Weights of a small transformer language model.
Size: 2 heads of 64, MLP 768 tanh GELU, vocabulary 8192.
Training: a variant of SOAP for these matrices, 284M tokens.
Each number is 200 + 30 x the weight over its row's rms, rounded and kept within 0 to 999. Layers, rows and columns count from 0. The size before them is the row's rms in percent of the matrix's.

# layer 2 MLP down (transposed), 768x192, rms 0.153, rows 255-271, columns 0-95
099,273,210,248,251,193,237,190,226,174,202,236,172,195,200,236,165,222,171,160,158,242,164,206,256,215,209,186,224,201,230,160,159,155,173,207,181,156,152,202,216,188,192,238,226,160,191,184,185,197,166,228,189,181,200,214,224,225,185,159,222,199,216,186,174,207,239,224,221,218,176,187,218,168,177,156,174,190,195,190,139,221,152,197,171,219,171,207,226,225,218,173,188,183,171,193,180
094,194,177,222,199,219,189,148,208,227,145,164,163,222,171,179,202,239,199,213,165,201,149,230,178,225,146,224,217,172,192,231,188,154,169,247,249,188,194,241,162,230,221,221,227,141,206,209,198,208,234,197,218,199,177,204,238,177,241,185,255,192,235,150,230,212,192,213,191,209,212,186,183,200,242,228,266,247,195,208,227,209,174,185,183,214,139,199,129,176,199,135,210,227,201,169,182
095,182,203,242,193,248,210,194,217,159,222,228,202,202,255,190,166,159,242,204,177,136,202,204,198,252,153,192,224,254,183,183,231,160,188,208,241,210,212,216,207,171,195,207,224,210,224,231,213,213,213,173,278,203,217,172,215,188,192,200,149,223,217,259,188,147,212,173,208,219,197,185,206,145,251,167,179,201,152,247,160,222,246,200,259,178,213,183,205,233,177,185,202,243,192,144,230
154,255,212,285,219,166,165,197,189,206,194,178,122,178,139,198,222,198,132,205,206,215,207,193,182,209,197,181,210,208,227,217,185,237,207,242,168,227,204,222,238,178,196,241,206,211,197,164,193,193,233,233,142,200,193,189,187,194,164,155,221,228,248,167,197,192,240,160,199,192,209,242,181,176,206,230,177,208,180,198,256,158,184,268,138,166,180,224,179,151,182,190,190,197,169,226,188
092,241,186,203,188,178,161,173,194,97,199,177,246,174,106,234,192,213,185,230,189,184,215,222,201,185,229,241,188,211,164,177,164,182,185,186,237,177,190,209,219,227,202,228,188,197,215,226,214,172,136,297,236,144,204,229,187,151,196,215,186,187,180,188,160,198,211,158,192,170,180,170,188,182,217,184,196,229,225,195,226,194,204,202,239,226,166,127,136,176,170,200,171,227,202,153,145
104,221,171,190,191,236,169,197,161,186,183,179,224,197,213,226,228,207,216,162,251,189,186,200,152,238,147,188,240,140,209,232,193,240,180,204,196,224,197,230,210,198,253,227,180,207,233,221,118,232,233,259,158,235,241,203,144,189,225,218,182,200,193,204,173,202,143,190,217,189,198,240,222,247,140,207,219,223,207,245,177,173,172,167,248,214,185,211,238,225,210,227,220,139,195,182,194
110,239,225,214,208,165,228,200,298,190,207,210,212,180,191,221,196,200,181,212,205,247,199,202,182,139,244,223,189,192,174,206,215,247,207,219,177,241,238,218,200,247,190,205,218,186,147,155,217,214,220,217,184,206,139,156,247,264,209,155,209,227,206,179,197,149,236,222,181,174,200,262,201,198,166,221,180,184,188,209,204,214,162,201,188,187,198,162,209,197,176,192,131,129,249,200,203
106,168,175,201,243,231,174,197,207,201,237,201,188,236,238,179,128,217,238,206,205,189,228,209,164,178,231,240,198,167,267,236,213,174,221,203,213,182,194,170,232,193,190,185,191,201,254,170,204,164,206,179,174,185,212,220,270,170,191,242,251,180,226,234,228,208,243,223,196,214,192,256,178,224,174,265,212,148,170,211,179,196,189,188,215,231,254,185,208,167,189,199,212,199,197,214,213
097,200,187,181,237,122,204,163,228,173,193,145,171,217,211,189,234,236,190,174,199,186,128,185,171,174,267,154,195,203,202,199,259,238,212,178,225,196,202,218,209,179,196,241,177,247,222,200,216,256,193,174,225,186,176,204,200,191,173,227,188,281,192,158,211,219,276,171,239,217,179,207,226,138,201,224,166,171,175,216,175,209,240,263,181,179,191,239,216,232,205,226,198,226,237,225,179
122,189,170,160,146,167,213,203,185,151,200,209,177,209,222,206,271,244,202,212,199,206,193,204,222,225,239,212,158,158,213,209,211,116,235,242,189,186,259,197,193,262,248,203,217,202,206,204,250,216,156,169,206,163,190,241,167,226,211,194,174,233,232,190,191,197,174,156,137,185,173,164,192,243,230,210,161,188,161,170,206,237,198,170,176,167,204,259,194,199,182,233,228,208,195,205,211
100,190,214,167,159,182,146,163,178,247,205,254,201,203,212,210,217,244,196,196,209,233,177,186,213,192,170,215,187,172,123,153,205,226,180,200,204,153,191,166,159,223,182,191,168,170,189,293,209,223,192,181,208,189,186,230,156,170,246,215,284,181,238,226,208,184,176,170,208,226,183,180,221,201,206,233,204,193,207,174,203,182,182,146,184,215,206,204,253,271,255,177,183,198,252,216,195
113,238,165,171,208,199,201,193,191,229,212,151,200,178,223,168,183,185,196,212,127,240,200,235,228,174,236,192,149,246,247,219,181,245,181,226,228,244,170,233,233,232,177,204,214,172,194,215,185,243,202,190,202,182,187,207,229,181,225,193,226,175,222,209,185,211,250,178,235,231,199,202,173,199,208,141,198,159,230,198,200,152,199,174,241,271,151,232,190,218,203,223,171,182,164,224,225
108,232,213,196,173,196,177,191,216,236,207,185,230,183,209,253,161,225,199,155,184,174,201,197,170,184,212,218,220,230,228,191,234,211,227,235,199,142,211,175,117,212,266,192,202,179,219,209,171,196,193,192,189,151,178,220,233,169,148,170,201,253,204,200,242,211,247,213,242,133,241,186,200,223,222,224,223,168,186,154,220,212,161,252,204,213,189,186,228,200,218,246,202,182,182,226,215
092,236,204,213,232,206,249,151,222,207,169,190,213,169,238,199,225,204,173,180,198,222,217,178,191,210,193,232,224,199,245,205,173,203,130,209,207,195,218,254,206,282,219,193,204,161,192,211,195,180,163,158,198,201,185,199,234,235,220,207,235,149,224,221,173,270,218,138,222,209,209,215,214,214,228,165,208,213,219,190,187,199,149,261,225,228,140,211,207,202,243,124,209,212,246,209,189
113,218,122,249,197,237,247,184,240,209,207,179,231,141,187,189,206,183,169,223,201,221,192,191,185,192,222,136,203,201,213,210,177,190,212,196,224,166,187,198,242,215,226,189,240,197,178,167,184,210,223,229,136,199,231,166,218,202,246,238,195,224,194,167,145,144,225,278,239,230,210,205,207,250,185,230,197,192,164,249,222,178,176,167,239,212,178,242,199,171,219,220,182,187,147,221,214
106,213,208,210,153,246,211,169,221,241,221,149,204,209,237,215,255,212,238,239,204,204,197,222,262,189,178,267,232,190,220,142,193,222,166,136,233,183,168,222,144,180,197,212,179,183,272,244,204,203,143,190,213,175,248,213,185,146,219,203,240,227,200,219,209,202,183,222,181,233,229,192,175,215,196,212,164,150,196,182,196,179,197,193,260,213,229,178,174,188,192,210,225,142,234,243,165
089,197,181,153,230,146,161,231,214,229,196,201,222,228,211,238,196,146,208,171,203,167,197,178,214,166,171,189,196,149,186,172,205,147,217,225,164,206,232,228,219,185,174,167,217,144,248,240,188,154,182,157,169,224,156,169,226,244,206,203,213,199,209,197,153,259,149,163,184,214,197,144,202,183,201,214,195,214,199,211,187,215,156,199,225,202,236,236,276,214,218,184,162,254,208,190,184
# layer 2 MLP up, 768x192, rms 0.172, rows 256-272, columns 0-95
091,148,228,231,237,190,176,194,208,206,214,212,230,162,190,231,219,169,209,166,173,192,246,204,230,181,255,170,183,237,210,167,171,244,184,175,198,212,198,207,202,248,207,195,177,238,223,154,139,182,265,213,212,153,173,198,183,213,163,224,166,205,237,245,158,177,174,192,209,201,215,176,261,221,171,166,196,142,232,204,221,174,269,250,176,243,292,237,216,223,237,238,253,224,235,222,204
094,229,219,212,229,213,200,193,192,172,236,199,196,174,248,243,195,203,147,158,198,152,222,200,157,212,202,195,189,164,217,177,186,157,193,224,152,207,176,229,146,235,213,200,184,228,258,202,203,196,210,204,193,153,165,156,194,198,156,221,230,229,146,205,241,226,221,196,168,223,208,181,177,228,242,215,207,252,194,186,165,204,263,204,200,171,241,180,248,180,185,195,225,207,161,165,180
160,160,175,261,149,205,206,159,170,134,210,238,206,213,211,173,216,198,112,218,207,183,206,250,204,180,182,214,168,198,172,269,217,231,238,222,209,206,191,166,172,240,207,212,181,222,181,205,216,212,230,204,195,195,192,148,255,223,195,174,173,189,204,179,234,188,207,262,191,219,149,187,191,266,214,259,241,139,217,199,208,191,217,165,187,223,214,248,187,208,190,245,175,165,215,164,211
090,190,215,189,229,145,172,208,239,211,178,164,216,183,214,155,189,160,222,195,206,188,173,172,190,144,166,186,228,177,223,193,162,167,175,225,248,216,166,212,225,170,186,185,227,193,140,171,188,174,175,167,214,247,214,200,233,191,189,247,211,214,197,251,223,190,190,274,199,224,218,217,187,220,191,195,205,226,230,193,166,268,232,210,234,219,198,234,217,186,214,209,231,193,183,197,277
106,248,227,163,110,201,183,247,191,147,230,225,205,221,179,173,197,204,237,153,167,211,160,187,201,150,180,223,202,175,207,230,203,226,187,205,207,203,234,249,209,172,172,159,280,200,175,212,216,209,216,194,168,193,255,195,262,230,193,264,190,193,145,208,280,205,209,183,211,195,275,211,239,182,170,198,188,245,131,175,217,208,221,219,152,223,161,199,184,189,229,244,209,189,142,233,183
114,203,213,199,192,204,186,229,229,187,200,125,198,203,201,170,148,214,165,185,223,183,182,201,209,207,236,215,215,162,187,230,170,197,186,235,233,199,180,241,236,233,157,238,196,217,175,204,195,178,171,225,203,226,212,173,235,189,169,236,200,213,156,198,242,201,175,206,202,171,247,194,193,242,212,225,194,212,184,173,221,109,226,203,179,215,214,189,178,217,215,184,147,157,232,221,178
099,168,234,201,171,219,203,203,189,178,215,182,187,209,177,175,227,241,243,214,121,152,244,176,245,126,166,194,200,181,179,196,214,177,216,189,192,149,208,206,200,241,208,237,238,202,204,216,169,236,226,211,222,153,180,250,223,182,221,209,248,237,173,180,229,155,239,161,204,131,218,259,228,208,235,175,228,208,184,216,239,227,149,220,162,183,254,209,162,232,121,209,186,230,176,200,186
103,198,211,236,217,242,172,124,197,185,123,184,217,184,238,192,190,255,133,216,170,199,207,205,223,199,220,233,225,160,161,171,177,199,195,256,217,178,160,244,142,188,178,237,220,167,211,179,203,233,221,186,172,205,207,244,182,184,260,216,215,214,228,222,151,135,198,157,194,213,190,222,177,184,204,241,253,203,225,203,210,226,174,168,218,153,229,168,214,153,183,160,194,206,221,192,184
134,184,200,237,211,186,202,176,196,168,185,175,223,159,266,189,221,180,235,183,209,205,163,159,230,172,181,168,203,223,197,147,245,176,263,178,218,181,182,186,246,176,153,215,177,243,184,216,179,205,208,221,214,212,222,276,208,188,215,178,166,221,180,221,158,179,260,237,165,203,213,299,210,189,196,186,184,239,185,169,206,213,224,198,147,211,182,220,203,175,162,141,230,194,227,155,225
113,159,206,224,209,180,150,194,203,201,181,137,166,178,210,180,205,204,214,227,155,165,150,243,161,213,203,234,178,196,165,217,199,216,215,219,258,167,145,207,248,219,224,254,158,178,265,178,208,226,222,182,207,218,194,231,178,236,165,244,170,192,204,216,237,181,265,184,195,210,213,162,204,199,231,259,216,162,177,239,239,248,272,245,240,109,236,248,187,177,187,229,174,214,133,142,244
112,217,204,194,206,217,189,238,212,173,208,192,218,207,182,228,160,182,252,102,157,237,196,217,233,189,186,232,218,200,207,203,173,182,191,208,238,197,229,215,178,189,163,243,191,222,213,189,217,243,244,198,183,181,178,225,194,203,223,238,138,202,179,179,202,209,192,154,219,158,182,252,186,185,176,225,202,230,139,199,208,163,230,218,200,178,204,204,144,161,242,194,275,223,203,210,182
098,179,222,213,171,191,198,156,169,230,240,191,161,203,169,177,221,246,177,226,196,257,203,175,246,167,193,238,176,142,217,167,208,230,182,255,220,202,162,177,178,173,194,108,224,171,186,208,233,186,245,221,209,212,202,153,203,254,165,194,256,213,167,249,183,149,247,182,214,208,186,241,233,146,184,255,214,243,256,182,199,190,173,174,235,192,193,205,185,254,177,193,160,185,225,246,185
103,192,229,173,232,215,150,211,175,196,154,211,209,194,193,213,170,189,270,215,168,175,188,212,217,219,199,262,182,237,202,251,207,195,206,217,156,210,166,211,181,153,173,154,178,144,225,211,242,215,210,216,218,175,259,214,216,195,251,162,201,169,284,226,137,209,155,197,201,175,175,237,230,175,174,252,230,214,185,132,217,233,236,178,203,230,188,220,147,170,160,202,158,191,199,170,195
102,211,212,242,223,218,211,139,171,210,277,182,175,183,192,174,176,232,180,244,264,206,198,215,264,285,292,177,179,204,169,179,173,183,212,181,256,183,167,221,172,157,185,188,182,233,197,210,243,214,195,233,195,164,259,172,173,163,194,223,158,205,164,196,176,206,227,205,231,184,230,141,237,191,212,146,197,233,186,194,196,197,224,192,230,216,206,212,191,277,220,208,221,205,195,212,208
111,179,190,262,171,179,254,216,187,221,227,208,202,180,187,174,176,278,123,178,173,150,192,233,166,272,215,183,232,173,226,224,232,127,189,222,172,216,214,184,169,214,206,230,210,244,214,157,207,181,158,185,187,250,173,240,239,183,204,191,243,203,165,250,221,169,175,157,181,233,164,226,213,230,212,200,255,228,177,203,194,199,208,178,192,183,186,216,211,202,190,173,250,235,194,179,209
099,204,161,186,176,187,158,211,234,151,200,232,298,217,203,186,219,191,223,204,226,195,195,135,199,243,177,198,169,232,139,180,206,201,188,200,212,189,153,195,205,196,191,176,190,199,250,211,251,182,213,179,208,215,180,203,187,165,197,192,163,192,239,159,230,242,210,163,230,191,163,177,219,148,145,224,193,216,185,212,191,174,168,184,196,249,256,148,200,240,256,202,167,212,233,196,190
101,194,220,236,189,185,164,177,200,227,208,206,228,161,225,178,160,167,172,181,280,214,172,148,259,221,204,179,207,164,191,201,203,153,214,186,233,169,220,207,229,204,183,235,198,149,229,203,268,216,166,173,239,187,240,240,204,183,179,157,250,275,258,225,201,231,205,193,145,203,176,181,200,238,176,211,232,230,220,171,240,199,183,182,196,188,191,237,127,218,145,201,173,232,193,217,200